python train.py --n_layer=9 --d_model=128 --n_head=2 --n_kv_head=2 --head_dim=64 --d_mlp=512 --vocab_size=8192 --activation="tanh_gelu" --norm="rmsnorm" --norm_place="pre" --norm_eps=1e-05 --positions="rope" --rope_base=10000.0 --rope_fraction=1.0 --qk_norm=false --attn_scale=0.125 --bias="none" --tie_embeddings=false --parallel_block=false --init="normal" --init_std_qkv=0.045 --init_std_o=0.0558 --init_std_up=0.0643 --init_std_down=0.0643 --optimizer="soap_variant" --lr=0.00828 --weight_decay=0.0 --lr_head=0.00894 --grad_clip=1.0 --warmup_steps=200 --schedule="wsd" --decay_fraction=1.0 --decay_shape="sqrt" --final_lr_fraction=0.0 --batch_tokens=32768 --seq_len=128 --doc_mask=true --train_tokens=91510000 --steps=2793 --dataset="wikipedia_en"
Each number is 128 + 32 x the weight over its row's rms, rounded and kept within 0 to 255. Layers, rows and columns count from 0. Numbers have three digits each. The size before them is the row's rms in percent of the matrix's.

# layer 3 MLP up, 512x128, rms 0.0644, rows 197-251, columns 0-127
107:132118103127099112109104091057068121114167152070108167148087059123084180128088127147140113075150132088102166183158102109133059154127203153143105137125109157123136133149158165179129154119095086167149090139149164123105119139132077104132141152126131190019113124084097134090119113130176153134105163134162114075100120064171110175148130084138116124108106151177082163149126143150134128173123
093:152131092150131103161099145145101148136056094117137112152094129116143099087115139070093165134159139136135137146146155141157105123074142132132132104094161101064105104097173127170153149143154075184126112104191088059123104131118189096144173158170226135162109176158165108133122108104090115126148130145105134139101128138164181111111111168170125105180145170058120135187134166110031117140166
101:144098126153126168116086089178117144167107148157113124112143135143204115087095162137097162151124099134160131126132170154093146127096077154146159121078121124143120157069139109128105128126096103133184088144153157100169148165147097102142133170138121111172114141163085169103100140100151123145119197087084071149189090192111187148090119105130130125094030162111119214110069119081137068099135
100:209180171133117126088091137113101060124110066163163109094114126146196116140098151089141177107117189193139161104108133213113151142162158101143173113114097157165138124146145110141181154151123116099160138122145106164139135143135093107143151139154137183106220159160096107127160093133196140137152147106130164131099046111145133109114144121122131097146161123128136119214123100091070104126098
101:134155191191072105052075115124091182076160162130114136122112060102090065133097151173150102122119158102084147081183138111136122142098150123111118096097103094157115109140142093124118151149164082165063102116168106113134160145132117128122178126099109143108117146110119192140120119138190143108093094150112122093138161149074165150119145118159189177201093095101156118096135200152125102122079
107:133139095103119102118187107148170158093170156121116119134097085108092161046128168094105129136144130151192126155179117179083129093134107123175184136140174132137157136132104169093127103169080096151146148158128142149072093130084090125112138140083163153139156167203143113178226130092161162139156183134133150079102130161125128157166143084146134146157143130131119053164128116104090201139105
082:106128084135110102119148176123100113014152070145120122109135131071124139112161089129103137137117105143114099130136130118119159139122174047138091160140146087130118076064148075098091146115145085116182136102126084117137121121151142067154121183028145149130147136142102091163138128146181148105152134180150079094179144143117145192118177069108100159114190140123164130146112116121166113159080
106:133125135104143105147118144079153078086120097080136132135216105163084117168134209142118194161088112140135131105128107072115098124141139173107103101106164180079111113144076096153125136156124046098142094150067121144117148131083126067080157123114124104094105130142118150149076099092153087121076134065123129120064117101127146165202130118136125101113099085119153109119180179148120138056126
105:123178138137141118085120184154145138179077149170127115130141124203119078135060199116061083176117138161145117120150119114122161120158174134148184155087102137167077148186155126156140130093058078122162079173095123126103150100090133108150170083089168169112125101110095147125153142123089148119128107170120090157097130129122092112149141140154135130117130138106052120070113089071154060166141
114:079120137072140215129141185165136135131127100144135092080160106119113108117074206137112155127065170198144131102176124170176172121143121097133173152187127091122153122101077162110212122159131153142118141128112159178154106143119075140115144118145163075152176098139148110133086161127135109126102163129156172147143070117152150163080116077135164112140139164062157158098134137152084115166096
105:168086173159166138099085178132107168111069189127177140116143132114113145096100113163151172095156108129177173111190166101178150166121169191132171126106111123128109179130159104145162162162164159165100098093136101118145064130116100158108150155158130071087160126110180092129164096155112169151091114106108189092183076081139102109155135131153088077138157123150073077119130141088118147093112
097:132191167137165119119223098114178163155129113064092163182178179093191120114091137183122132112169141119089157134098174119150137164163099142132111145095102180130139163123155107105151117118118130099162087154155143164113099130125091120134098143107092095189105143145103122129113119122082073102140128040108150162139099082110119187163186124142144081143125115125112118185084122094061141155178
095:137138109166079138179134098152130144066152205114080113188143093138173077132135143080109132137109179120113155109100117136110130193095102151150127154110184122141142098131111106084078115078109141128147128090113180160082064146152089120069150092103107143140127149136119166125142100092074094140120148152117093126099128104133063187079197091179098102081156136066180146077141112148107155163138
092:108121152135159090155172135110093125120077132116140155159113091129130164109097124065138160153141125124045159124177049183163164149089120122126119132135089100161139153136132142200145143181066134059118093164098194149127163147087077118145163128113142092108177144148090098143145138125159159151092130097129084097120171101130092151089121154185141147028168124138114058150136154162120124138160
094:122152130133175148117095117155102180138100087109138129185192054118143120146132145155117079133210158138175117088099114141166106205115135135098142175165181132076177103126103091127180138150163153123095133183154125144105087064078094108114155182134082086074087180114193155126138160121151161102110171113145100144132080153130154108136107118166097091112181140115112133120120136166082140146086
087:130154082138181074110180113140110155099061148097140119083127129155069121123094148127167107146172175145090165138146149131133144091129135132143133152172154108138099133094090100130134144091121099115129125174156159153142169115170110134077106110134160168117083141128135181163187121121095086147067099228119105109186108140087135139170121189110128131203129140116089179069192157141139103055118
098:137150141151171163103135070130111132105135127137098194136132121118134177126095170125125184080169109075134165138160205128116092100130156115133110138163149163177147149118132167157170103164078106085141101158163077192122160142135087136158121119117147187059172119167081102139123068063175187119150134121181174176136160163076132122116118107118179138124147139145150114138155194069127142113170
101:114121093132153148129110145141078137106142129082206114141199088067127082173105126116103110096123101168054190172159116149091092141123115081093168109136105121116169146155140084128131160078117149186113118127112108120161140079099073121122146178182104126157143103131122158114100078091082169095144137116126085142139162092108078157048101102126151081122158105177109139122123159120048142149073
091:160128114135132187098165144112121191057163156149090139117123203157115138132125118164080110092123122127096076145102122151147180155045168102110127159142050102143080091206124105076124118123116135131214153093163092101140111127134120132142174138153102194086096176132092154159117114141114173110138121174111089170154120105095103110172070147122120109139152149175096116109107145098107121086081
108:132125130168192125156068102140128117128095188089102152081101097114125135112176125116061129124152087109147100189058092094150101123123118124166138143117145115092185167086162082036139117127056194147117082121133072111137145113092168084115164152126078116167109110161116150099161087119072179079105099099116101122125115140166160095097094143168110139178170147119123099123081146124133098102146
103:165112116132115089110145064121120106155137139146139116116071157156104114126114174085095109111119133159150168134089114146152093135130073081120124186156100103142095176091066149143174163125086075164170115098121106086105135089150128110063116228147130158209094101088066054112124155195087123102115112174168183156139084121160150129108143114136137133132187149103151086141110118147111125124159
091:123149096118122162174090105171127071138090111135080128074146117119142101137173061148092133135141066103095157136090122180145111117134153149134139106174166135090146106107092146164154103145056144156149153086081102160111086115179106148178122165116127093171078121146076191106130217132120152082131178107146142075090113101159134186126064111105120186081110127139161119103092181093121129126113
091:125056105117122091145103068146127139099108087072125142136111128131201106109162151179167131137119176109035153149139095129093108085119159122095172141074086148113102099110118127157141088137098096082177154124135120151151172217136100111081145133120075087103106160134147086096080121072134137142131087125074098083142106142107115096148085143127124080208084110094114175103135134081101116119148
112:077127117132127167140132136138163099167154176132125138165169125115140108097175194116183109145139122166104125156141089110183135142034179116157162122118118121118196112175176080135151084114120119175154162181161114174125161145115137159086139136075083134102205127086154121176135096125124123135192135091117105131116149114091101120096090122124124201110082166090087119117077093112080155076086
111:157053111108139122129137089079078162159114171115086116073142174148129178135117163116119132148104192154169157099103141159086126102061109136121168174118064145155127163134158117084099152151117097086096139146069187140152175149139154090127133171141150151136174064157090154082112102120112170100127142050119110127143141117130144108143132112138161186153090108138052133122116085193103166184132
108:125067119131131137161148153092135125172150083075115094116116129126153085118129080132125126151059080083148108124077095094144126206101098119122133146176181168114148082089104069104085134153092139137084131088113129182033139098113131107166136126105137152117122122142038071124120090130172131108140147150106173150118095106130155143112144032126126099099136144134093165144141162085159146097063
113:129162143143138052133157126149153157140130136083091139065088115154171112083107113156189144140119079103155134122134136172155141157121100131097130038135108115103073158117162175133168128094127167118100113141134108113103159124136107209136134165175148173114130175061131170186147178109171175137101125158113099191117169072124097086111139149164173145089096162097174079147103174079124142151141
100:133127126132130123160125162118129109133141115168177136187108189086140142190110157147153130159116149160143122158160087053151130142108129096101180072094099100182109076168120167135107153168109182080186104057104124093132108118162121183113166056064102153121123098109121149138183155091126134115066131133103112100154090123070174125179119147115100130095117139179099101097075124148107130119059
089:152111126162139112150106127110104068234091118125134106099061154125090142088090152167111136127129168107081174121127142086106105114113122148113166168113145116113106143171106166072160078122170114138114074095108101176107145132161177176177073101084152100143141172096137162088148089111139087146064141147078125128123174137070149152151137166104129183119182111140153092104122197106089091168135
108:192107110127153136075119115068170087118104161080071146142072142143110107169102135118100087131135096158190151188138116143115132175127137130098208147142113108131074120048141185140112206126172143174146126167120123145114108094161084139089140124154109100136171088088120173190110134143138169118173134067145141116109099125175154135117187132142129082162116181186125145134115107074139143099145
105:172164128130091125141096145188138147157125146122160095048129176098141114118108146094115126146109131114121130152182166132102130221116152144108143115125090127107174102118114149141099100081116222110178148149143127208123110144112081115102123139188110055186118145156192167131170134097124121116127130142071167136166142122159061089165121112130129081147109153160186107100118152125179162193109
093:151136149121104115145137116162185170156059121115144113133159096155111128079162117156162087139091107154116085138096052130134185075165082133090068172172144113143150123121083111111101157117087176136100151174116082126130113096096164168106126156104094118106128180128112160114167130148178167124118095129090088040163109097099172132083129120134164175118174183158072144126181056111128117152121
101:125180143089101143161062151132186079145125136118151141143115107121123075080118112156182088106102084120121072146082116113127160174118120212120122108125194151117136150120110100147120182116093078157099187192163157062101123108103104131147159114134077072079174133141085129125092134132101127181132158173126063172097155107080108167108170095113108161108144089120098134095162162115134172152126
087:119171158133186065184159190087127154127109116092150133128144149139084119074146138168055134119097122171131160147172168149160143166111119116057134135155133187113146098158119075090116106160105117161159101123102125106157197085157110153108140104201125200110121109094188109146068095096197107118138093127116106067096120168193131084145136132166135107144156144127140122156135183109157117133132
106:151091134109142127124105138152148117143153114150087067114156130085117120107079159122103149131126081163084095206143157103090120170091176149094110193135108115125087144095128106111129081157128180086118172188082204109130090131186132211097109175074155139056180139135108145070112146101136148140151109142118158077148114092155125060068132174139132111129093172109143130126104141112096162105135
093:102040137109096104134107179194135122130097132112113130095109095113130128145058127149116155102181088134133133153143102133135135167178157130158150134060104120147166121125126206130140196150123145120128125104113158073174127187121099127151092164135142096128079082114119143139146128144096138152151136165166127145102174027161124114078088108144106104114137124220124176137118213111104142113064
104:159147096148132102221095115146123137163138152080110164160119163087164075165116148119121151125080067082122129118209171136131138090098083120135105124149119186139102084163117048179088119121130136081144121074117075136155121132133107089106138129167168154116086142151132168129115183122101169092124160124169138109176097128162114197086122081120159098149095129171112074123179150167079101147121
106:123140180155118115119137175084095151125096142196122137191054164109187138134165146125122134130087159154184102130146100132207168135156132109097124145129134151121199139039121132114097127157113085158067092122114133110125099116088156107137121169142133075045123116123074143148141089152114166112174089102091118140126048096145076075123149089145127112116140094142127136141207100117161140138114
107:116058099116188144138075113114101112136141191177126137130147122112103083136086077129062110182092109139136099116135128136131105179103123099141158126166163152188106155140152076117139081138133160081152130084034118122144141097139162151064135104143106161147101176106108117104177156120175115156146131144115124151190021129115147116171113107113104134147073175063107069143140148126156131120105
114:146130185072117111110132150097124112105043131152167058098121134152113070143123120106110119129140106152114123103176108103096145136148128111147152092130134098134146116174161124078102113074144139128167106182088184071168108114161079138085135145065127136091087166133059193134173126093084118128162134066120071135061176078075137069151127160098120135125137128143125089098109121109102135104061
101:136147162118125113104093102126105109082141141082137098130157116101161059148138106116122105088097122205049157102100201129151133142098115059198192119138138154140143075143054151125118147088122091118121111100145141102084098088125147127128186149105134104179127110095159130128162133164152100077101080143140086173118173144118058184149199065106130147111125131089129080143121134145139090150159
098:148108091201154135116138171089128118099079170109132102129080173074133111131104102146129130117070148174087120150108159173102203112133132130158106117127147096131088158173120060105099183088152133079131132172160144164165105115105131113111169125101234101109187151141095169136116119121146100121118127180108105140132095154137096148124069079138193048139166138120131153141172154143098101108079
089:150097127135158145105110139112123120184107158092065146145163145134172120135170137136120140150172124065162160063076181141137103121127129119157079108066099076097180076175103160174120097076097055143099129152173127142170088154092109112152086127079109137115118192149123131091105167110197183144153144087120151131146132104122082109145141151060089126157129079187141142131174133164080129130136
113:190125105163094156098078164130149122145159167123136088158166114106133091136128103178145085059134159113161109126112127114032148156126172193218101098207159094139141167121147158123131140139110146083133089097150094119120107098137118135144101136104077131104089088148192148096076089091171108075139137121111124169118109092102175166139157058180129125095102166157143111124138104151160115163127
107:145089213077087127134129110100162137152110140089127074081106115152124208142138129091139197128039172156129078121084119162172116205138144109152185141136135103126122108106149143175142153121159095166123125124152171147150105175190134141130149158128079115111105154142197128183129117173147097126091102091141127108154071135124117151100100109150116188197117097163131112157157082122089139156125
108:094118113131118129167100043128128135169163120131174103138137108120144170094095146103150135138073144134174123144175130135105044112116128187120141102151111132082146175113096096109101111139055136117126128166107071110166096092154162099094108165127068112093114156145151130054112071085110149100192115127163181174167095127094177157146083132179106167112149105118138153142074110127067090120069
096:087102105110105159116150098119160119079086166120093082108074105083117116123126180141129160139143126085130116146110141151156104121152113080151143164134125114188122092066145097205181116146094160137181131142123226117154152141127049107141169108192146127173137159105203146206115150125129131196113139129103129165098101105109132175163147093115143184105125099109072160125122123159183128119104
100:098155129129090169152102156210099105143133117156140127115043041163103103103152110196114118107118121131143114128118078108122136167162160170159160126113103148131157102138058136162102137121187153205156162088114133152130104187118082152100135189124136082099114165151147180113100077162168160090080122132191128128136176150175100078132155147141143117128124161091174116122109108114106181100152
100:152131166087105156124030095105152143118096153070141129130118098137140096116100151117148131137140142131093103110105180091154114124160179114199179100126087161148105082113123119144139127166184173136132034122081094180161102077123139146132079143115114195154123129117170143086088153165146061095160151119115193088067094155165156122121135169135144172147162167101099143125161126113114139186147
087:181102104158110113121125139073109082071122175154161133145105121144129096197151144092085139142069127113151130144189135114168142145120126151139095076131064203106113114087125095135093130132124054169106122170128114072118120089131143146151181172158059073143150153089163119119171134145137139100061140127107141109157079143175167118119144155095160118107061147202145153116184132138165138103089
090:094116149181135102099116139114098166117169133136123145129107106093113165085211089117155122108126121148062128158192124063103163129148106124185087106177064162156135145068122171101075140147075126142173124119071137075142136163093081138120137161144158112187067159153149104109136112172140174102110178171110156148123143071117112167174157153133134117113117104104173130072111078088157166104097
095:108110168147130080170154113100089125098108160152133117058120123174129100125107125113174177188166140066119095138133144082107171183167118146137158104149058133091103110150156146092125097135103135137090117136175143090205110147112161175194132139106150118087126138177145155117114093121138145194128152168129119151174065135141133118080077092123137063098137120094100172110142195193166076128113
094:084089106139147139138130088092083126172139091118156053124189151105162188122133066179150098168097089106166199155120147156130146143133117128125132161118153117139074127108130087147085090105113129125131136185081113080140112129056116159183130152122064161189114084081136166094085083122107177134107133153088134083148105057123113078137111166090126158160148086129157101122100123115155142166175
093:161132151094093103103108155129037163127109081110153116088096096133128153093103125158109114088092181100109137132108180118106061138145159158153121126122210144119156082113103069132154118179161113178082071110150145176140052133051083119163129121128139128101144131122100155069175122128144146121134078148075118146195155095144185133119144117113171135139120180095129195118134114148112143178145
103:147165092101131129123115092138207150142071112172094072083150114158171106142148142148131092145113106152193154112116113168090127107131091191140111143100142125084138114120107133106164125156161101151170152222149076131134147071061108134146142202110126082167084112101144109090143140133173144121088135144139158128154117077161112132164140143105050129056102134172197126123091070138133161122102
# layer 3 MLP down (transposed), 512x128, rms 0.0642, rows 197-250, columns 0-127
125:129086149163124128148101139103185097093114171125138158140140137133161142156166088087037140149098189166119137139198157174166127099133155124116103062154116073157101104160130154093096132171147159124115122081154154133144091133179205145101161106147110136140108162065106119136148132161027122152186135155113097164149172134108099123095080117124117155138183124144191127152108115202124118156139
084:095123064137134145148081073094137099144120086123144157167144130097142162142125065085181130144081151005064123137166108108129112115197161147135178136119167091140116155123102153182091181139101144115141138069086175129091134182101144068136127135083118120154109164124136136128078109109166110126187062130130115153123133156108136128145156097131114139089045102122161154081116123127110156109104
093:100098129144145108129098155128144125133145178099138142127169148167129176170185112113108108116178122138121142159110143135156120201187097098119181127161105184131142073115164161149161112067163144122118083123120072099094079092148103144043153121171119082093070139148092132155143130176180113144083138073118069115162110119132112124102108115167098076166186080085097092142073161093126146077127
100:145138121158171132073130136082123158157076143156093146186148088135118164113153180111169107138147152101066068178088122127127152131109092132129150102185097138051172176085136084137126127076140138146113148169150159146113143138115134135137119132157128075246123165173193082124085136122104132148160078109113124164076144117152130059097076160119152103096103127150139107120173164128142121092088
102:091170065118089161191144121151191131109127176122116092134150129094174176083136134136086127088082161164134084112175132105135124121095143121074107100122150073110117114144104161105104125138150125127089174171120107122162150172113151029113115178175085115184135192147139161152116151097143183156098126121152138144092091077143135096123097162122132152157134088107133140134159099132098238176118
106:138169149128060138170101159138099097140137123127168142088105144134131144139099125082148133130117158117157129103127151157198178167147121138155163081060041146162072174122121151163084125175134153142166107158173130110096127097142116105155143129122145166100160109074150112073148120042189128126123168103147102098172142123110182119116178069108134131115170158125152080145083138083076086196150
073:115100132140097180114099152161122132190087072144128116117104175131141182124135163157087051160169105119155199133167086135172150161172130130174124149134159143108120155096108117139067147097108125156076105122136152137110122049072121110124098198128114099095128081095157148119102133163152149139056088096134131218156131150074099119061140161170092135138079121088145130125132142152100170109129
110:108186157116143138164079110125116156148108129158143100141133189141151078177085128145213111195120091107108130122129111144176146103170091159072100121161116108104108114170087142186108151125129147135158127051155137099162152131166104092111120066133085162089173126128123129148101091089099135164065094116127162134172114189018141127122165146104151124117160100120142166121171059141112129143151
107:189122148178149138109125136113067133152120147140090131089126169152078120137092127118078175136131086127132115165142158084137094119202116145152070116158176131125149179148098143162116114134137172162065104128129133119176169170143156199111153129136210140096108157120067126092096097128170147164140136128096129122117064142136167127125086107130156099087182128084120120174130069099054050144092
106:148142084163120179159203116124135226155100087099095141100204132182114121136101154163145064161110150155119092138122166147156159134129096115140136089112126115132161121083120129161115177172104140086137197106081155144119099166112141143165107139114154114150142066157101126164124178121118100104129141152111140150088109100187081120133176162104167108118109050129116210172158122095108136065136
108:182127113130162171151145144106155135113105124102095121150100141140099118159124127085137079062150099112174135139119113115105097138139087107141040141133154159149091145098110068150173046186159171166101084127146209104093127129101162104141149158143144156068158154146110115140108114131122118129077052183083101095128119132110113155148091116224145098154150086120146135159193148123142073095109
096:107097136173161087148107134050127168055139145165149075109166107097103137159131125137127107194151141156208077186160081124120136119083137169131137159090127106159120121152110185180143151108132074116092161083154145150159137152168132168138125102125086160115143132053149129135163103131144115095078167114133081148168105133164151144107086123115162129133166139096151196069146158188193124124160
098:122175124125140120137122163115135086136140159099103119091163152152139130131065147159119151164145103139123131166139127115142147176083061162108186163069109149160080133197155115167117160104074201130172082080126109134122157166138150117148107083159097144136091078109134097113138163114066117144104158126204129088159176111103097147097116163226078151126123100161096199134109171124147158105156
097:115157084079191099096140099134120165127157155149086088101150125136149192147168102181197158096107098082179119128124120141110159123150243101121086107175076149144122126166137125113100187155111089123117131120084145161142127048126088106168099136154085093090118091095120106193131139132111101064133204179082129114121128097100163116129118090149132135118145084138095132124109173134155121122107
094:103135068156119103183082141094127064099184120125098098132126090142166096136173144156125058157161144105174134083134133093103053152089117123120141147118112137131191140131146138148138148141178186133159107094082066168133142112119146169086130100132035136112133146121114108137145121175154189083143150164138146169083129154129082134115126048165140159154152131105118159056081061111121141133118
081:137131173158117160092060145094142051154156095145098109138094133082162112097189134129117143085122119159114122178150120163185171165151164222118145120133151147062123113146128114125133128121086123118114107122151170169155107071092119154074165154092113127135116131155065130155124138091137140113158109142048089100092139167189112113034120140116115097131081139123136168139093094134078117137062
102:052150101146104095164137138156045121132095151175162104166159140123119139116146116148132182122167111076136158165142088097127116149164146106120160178076139115110157172151136100083139149144116145204125090131149189160194082082095165169113084122168133079082195121118104141125125157144159156111131084086137168133085173138114085119139158085184204148145117128108102062153124118141141136103103
102:123115159172092172138098107189110135082183153155152089076109158070082068121123047136153180143143117164132096120128118128132127168110149060183096145150119115121136119091122148124143114091122124098109135136104141188205149151149123148078157155148119164158119139066105159126124146163145171156182117132113168144166138089125131126144167071098068110074194125100134125124095146064061132087138
090:151217091138144155147122129126118146129138099144085095129179166111110084129126132169129131151108093096200125128117085105121117147150056148165120123146119090100139106103097102123091086100114138099121122127126066149106137087133164082056061111111152121146133112109101094116124104179109088198102139052130161090197143140103218132144143138096141127153057058148138114142090130118161181171112
114:112129130115131091188126128061151143178108121133115149091158098120124177167119225134118053158086151102141145176092135137084165098104126141133165150114105157128134120101091153032116153149147097150105132134187119125101176132197104108150191149173151094177148107147154067165148117119118156151125132175141082074099050123124099125101095119127149135105090076117107129115151202136138106141135
100:100151113184156135180130166078156182160150168164123106111120103177128126108114129138175168035173105052138175104197148088173136077123126130138093135155086155091096099123124171101142144156138146120147112123095103069165161152075129096130145147122122163170152095140194096136122163139090086120143110131132079142163139125107098132104149059030108122120152116152124160109187131126088119142106
103:097130148199144136084091158104176104131097124121170126095168132150081154101099133141107131166152140147057148121107094103099138095135126186199084102105155163174145139144142108179131120121103102108120081128067112124078107136145095152100117064094166113145126170155122084164069067156117052143074103176073124151108158165144127089094147161129158126070129111130145079134173124174080103101165
095:086091196143179137182151223129137159120105140150142156145058137123122202065126141099120192115145085140162151124109226102173123160061125115076093120142074115104116126184111067131162109146153150128163118136150089102097108165166128116143097085121124116134139123113116121135111111064137142101146177117131107104139147127077086143148138153103114090109097136117111115168087148151178107061133
115:180125051119182198155131090155149130106169148084116078139178076137166068122131173085088112109104117159117085170115115121154157103094154078101080124168118092107155097174117120142163162130166120144167230170091081108146165185142102131178115143142149133098142147110140140108111132157148112072091106156090160110132137118120118182080158142138171138075148101114122089096133115125168154082109
120:090136148139123089125167151136163127102108132113169095111069109103113128190112170122154194150116120121095135161141150142075148137196111140171043153139074143161156144078130096122068117152110088082139094147131119123139104162108080152158105083090107157153169127089105103135140134067075059132177091131172113084142154181171152161148159179105189121130089138096132127128197157138129092176136
107:153124178186148146126092128125187096141073122056121088128095111118069165151134180149154169063122147087161143129149124144118146110118144094161089091111103115118173095181107102104175135112133113147094149088158197139116162094223137117153133121089104173169135131129150085096148063105152107187131152050155155115135177160127135164157091118108157122143086079170134120135177148135165144165144
112:090130091075140111091155129169109150143134134131190102140127108125150119091127098172095127140214159141048107121095187139103081124104050097126086154127128138136131148095086168110137142176077148169057133068140145136098158104136134097156071141178188108152128129136070124093174096127159108093133136106097115068206133124119177112123149186105149112179086133154149170142148138097114137159125
103:074147127115114103121176146080137160112114175201176164154115128143101155105180108165129153102138129107121142187105128161080114109101137153164111133108149145108124061109069132187137113110093101113136114117160142137071122119122105156171093156021154095146153115129130112109095141168110105187142063132166072060115084095118059107163198190133145148125156109114144162118127135139105159112173
093:149195122184154129109108154118103141027160178083115151182143146109127062156132144076156174119132138162126109125126155133138115127111127085126091067146102158106136117141093115128078175111120187105123190130168086115155137156104070113159135125172145164121153060190162132160111127130070161083114109119169148131146098085170054053111124086131105132116127158134072122159112108140139157110095
102:126054132135130112156129126130133143140154123130105188073089066132153152102164125142155130154136088132135099173028163118129129092139123124103104138052140121128095138087089210103128111093128127187077168165158127102094155141151112105107152114173143134120189161075169169092085085080064034152153120135115121124144145107113140086119117101123177157150047113130130128090107131124128122134095
103:079175165119112108124067099175095144128131093077111108100165159137133110122123127144103206157083121079115082138139116129144104124150197193100158132131132113122159198087138187186178120118102159159127133094105217123117150099091108090132083143159130102053119105103118108112174164138131134206122133134153141105112053173114133146139097116114135120124117128139080196121145166150118164105183
093:162126113136141098159113184099115103123157097046131094114057130135137113099136094101090160102045078138099136179205158130133140102109103137155074146099151094127119120116167068100112103144102140155050139107150165124123119189140139140138159146114179122128174138152143147144092140079104157102184093130095130100129143159127151126113096150146167151125144213103179116149133104190065093092187
099:139136115091120142135133197188082138100131166084235124129120193166062111141153081143127126165122113136110056132127097114147079117133165131165153131139135140034170125166092114150106128129155131109186126184123128109083134140144127149128116097105107169168137153091112112149137091151139197150196136118144119067123170114181162133155120113131142160124129132151131104058169108083143081179153
081:167184097140110142109153131131091113118140112147135101132110170127094128067110166120102132137187238083155053054135125134143117096124066166170121094153150118042177157154107180127088144147150160125094121154099111138155176129101134127142123136218106085160076172103111112137135127155118091137174150079142076104146126121116112193140098123139134088109132112192096137125137118104097102159121
109:126081123131131104155176132114059165152142146141130096124113138129089144121136173157092187064115176095119084209097114145173075125091143167165134108101150134112096117181054138155100157158138125169138175136115171103125138126049175106115147142105094112108162111122104148177129183092173134091136124124115141176168146107159153192098133116139108060119090164180139196090103169127121099124165
090:157121138157114126092128157107111132196121115145072112143133128155125127135095121123139088167180073147155103105159129083173186152087137114124083146168123101173124110162103144085087099133090073094090173182148103136181104145145124134177157180126187099148085150142133143097127117049131154141165158159131102086116174128099170087165120122185163053135144087156166089122167167166063145176121
098:090137133140185111181116140102079093126151145081093106154140091249088073139106128132137149066136059090045109135115155137105168127095135147160107141125157121165172101101118124114101194144140083134084081153151156131152124111122111126120077136153109151097159106134179139169171092133158128114133104143144131178126100125191146111100100109103180145106080143127104088179126166116111127090053
093:160088118171114121141063170120102173148117156135134084147175140172109169165095134131169191188168134120107148095058145157139084076089138196107121132137133156125086106112098161146111135169132145101080146103104126185160109081062064134144131181107123121105058157159121137119111124160117118114173080170077147160145101109139091111101125078149145110177100110117127129097175112171048135118147
105:137130117129182137136182086107150133080106130110124101130140215164141159095090133150132116117123142108143135216209099138159100130143083133133140130166127100083087139166117120189157125134132122165177176109196130131114176150067150167134115062132102160109103077147140162145136138143157224144116156071152141119139154093065128107093046143164114134152146088135136099077124147113111141132087
108:152154167192075151185122130112087119064157153111163158115103165146213149075143129132147115157140132065137099127127169109143111152163126150140093140140087137130061153154179120135167060145081120127106144138113141145132099101157113025168149119170044124135132139128149181115129130156094116177170100161111097085128149141175138168112180123143119086123148130112186138081141154086151087156110
097:136089154133165152156106072177106144118104143133147131126126178125066172110153131141208111104103152136098185126170176084116094148148097169078176120167156099130078164125105125112150167109069109065142137070124170104119105129074144163120121107129095106168188152084156146084165145125163150115160154170157129082192158128191115129133127180172099128122076105135099156109149169135143151067082
083:098115136149128096107112109145087126123105120153139134123138143116166130152115108145117105107189110070148113131057157138104129084126172151107145188109142111094126145167043092208204159075144157106094095154111150136053108148113118154123075166063149128212121179166156162126076145161126142137117080128142101137133090106112099106125103126133050152183109175141133114150089169115103072102127
100:131146066108035154101162140125123179092119110110159137145183131112122108096106132155108116115154105110101185163180143160109121112104127151119126102076152135151131147149119072125108115101101182125075191055149116146168111093129170098151204161116184096185194148169087128120173137150123110153131114118129137076179112105189142162172118126121162140142119115111163118139138140120094153069221
129:150088110120051145074193127106119087119146123149145163102155167088130102124163092115078148119096102131126094154147121098108118182131158104155153156182129174131181118108079113093090124127104153128108186044177155132168106089096125066103144158105112099160126072167182103119129184153126148101160144075158160103113144055104097149181121108131117188109095100172120111163087122129186116147140
113:129110079082135111186127197144127133147071108135102091047159171181114145151160136138126186136141174151139131075092106208193162174147134152146102135143119117121141104096110150077125143108153111110191124138073159189141097100167161121112140141118061089085113103135079135108134129121121143070135097092153117097117160071169118127076125118124137108138167137131125070104081072097086156171140
096:081105086182144116153187122122138165173150086119119130129109151154132179112069092123134076095067124077162131124079192171089098144136113163100166188111115103128144146053140175169179075155104183074117159085162169077100124119153121119164154094092100139150181194110091112128140126098071114151113115136108112145078136114182142131141130115107123128162073098075151162131156115121128160146134
097:116116105101156154145172124111128130135134090084091156145109139099118134149144183133113101161135121153154057162144168099083173143103160168163122164125197080144089128102113058218128091148149163174141158159149173126144144130163085120123146172188146155139142094154111156141108092124047090181158138181059121124060151147186117117169130122122071168133167136176151094107127107128153149106103
094:114171143155083102178113183156110140183088139171136180131143095145142059109114199067128101082125077168122160087145135174150089131118157154186124152175101116143107099125114098107075118089175122150129163137136132133163079077100149148126116101112162143102183112095132182108122091122093106121081166187159076139157187102139139128147132118152085171153053111126135139129157113160098202121149
103:225070086159174143133103019103118102135150130101145134130153105102101140167125146140157130134080116130105074115132158121070109168106110121183157100171124181107118134129108102181100123122132177090170092165110163118127139086154160171100127129175106125154166098135154130167169123152171174090128144090120193131141105088085139128088079176115090132048091139113104162137099091112148118094152
086:101109174203177081177107176161106145091152133135115178083103089161106100148205107102108138174116139126165176114099145114139068162138094146152086175097113039084125081098104120172132153125103102142169104130184117091104111140111145177086102159139124147099112112117141129184120094118109152094136146095098146137114098208108135117105126140062138133091138114129179095115058118153167158162109
098:092126103126166106101108088113179108161152175147076152154190106192090133127153158167085100167121201168091127107114108132094076191101068097111133154145134187156089070099093127157137132164108088131129157125112150120132142141110140080161164129116162120167170139176166117138158169118207133192116160099159093119151096037116049104125153159152118133123129127131134096148155127115138130118169
090:122097120089118120154122121166106188101143126157134124168135095085107152092158144120066142145104118149126134099147117138170122113106122103168121125102083135130182207125107088172140147146190070156159183066157152135114110146162120168112152099125102147118094110074155112109048110101165107110076105148165156079143158161136151104149136107115029153126117099154142017109083132157127154173093
092:110126057156170110141149225150084115102212118144144143079136183126116109130081117104160098091105095082106171119107116154175154101165140150127163185143155125117110133126164153098126110132127135116084071119116151131129082176110081139160113065075134129092153109021140137147145131114141128151152125129121151175140084186082170118153193099149159182132093120070160111110112133113136112104142
088:147116141072153174076144098139145111096143117166170130100120152061102160133142151132150125166141162165118169098101107133142110088140166086141101103169107153173087126116117072108118114166068127124188146088166168152043128135213142107158093090085090126199163148130174146101102137138112088128121189167166124143142092151135102171098103104116129127117151140184182138095110141126162212147090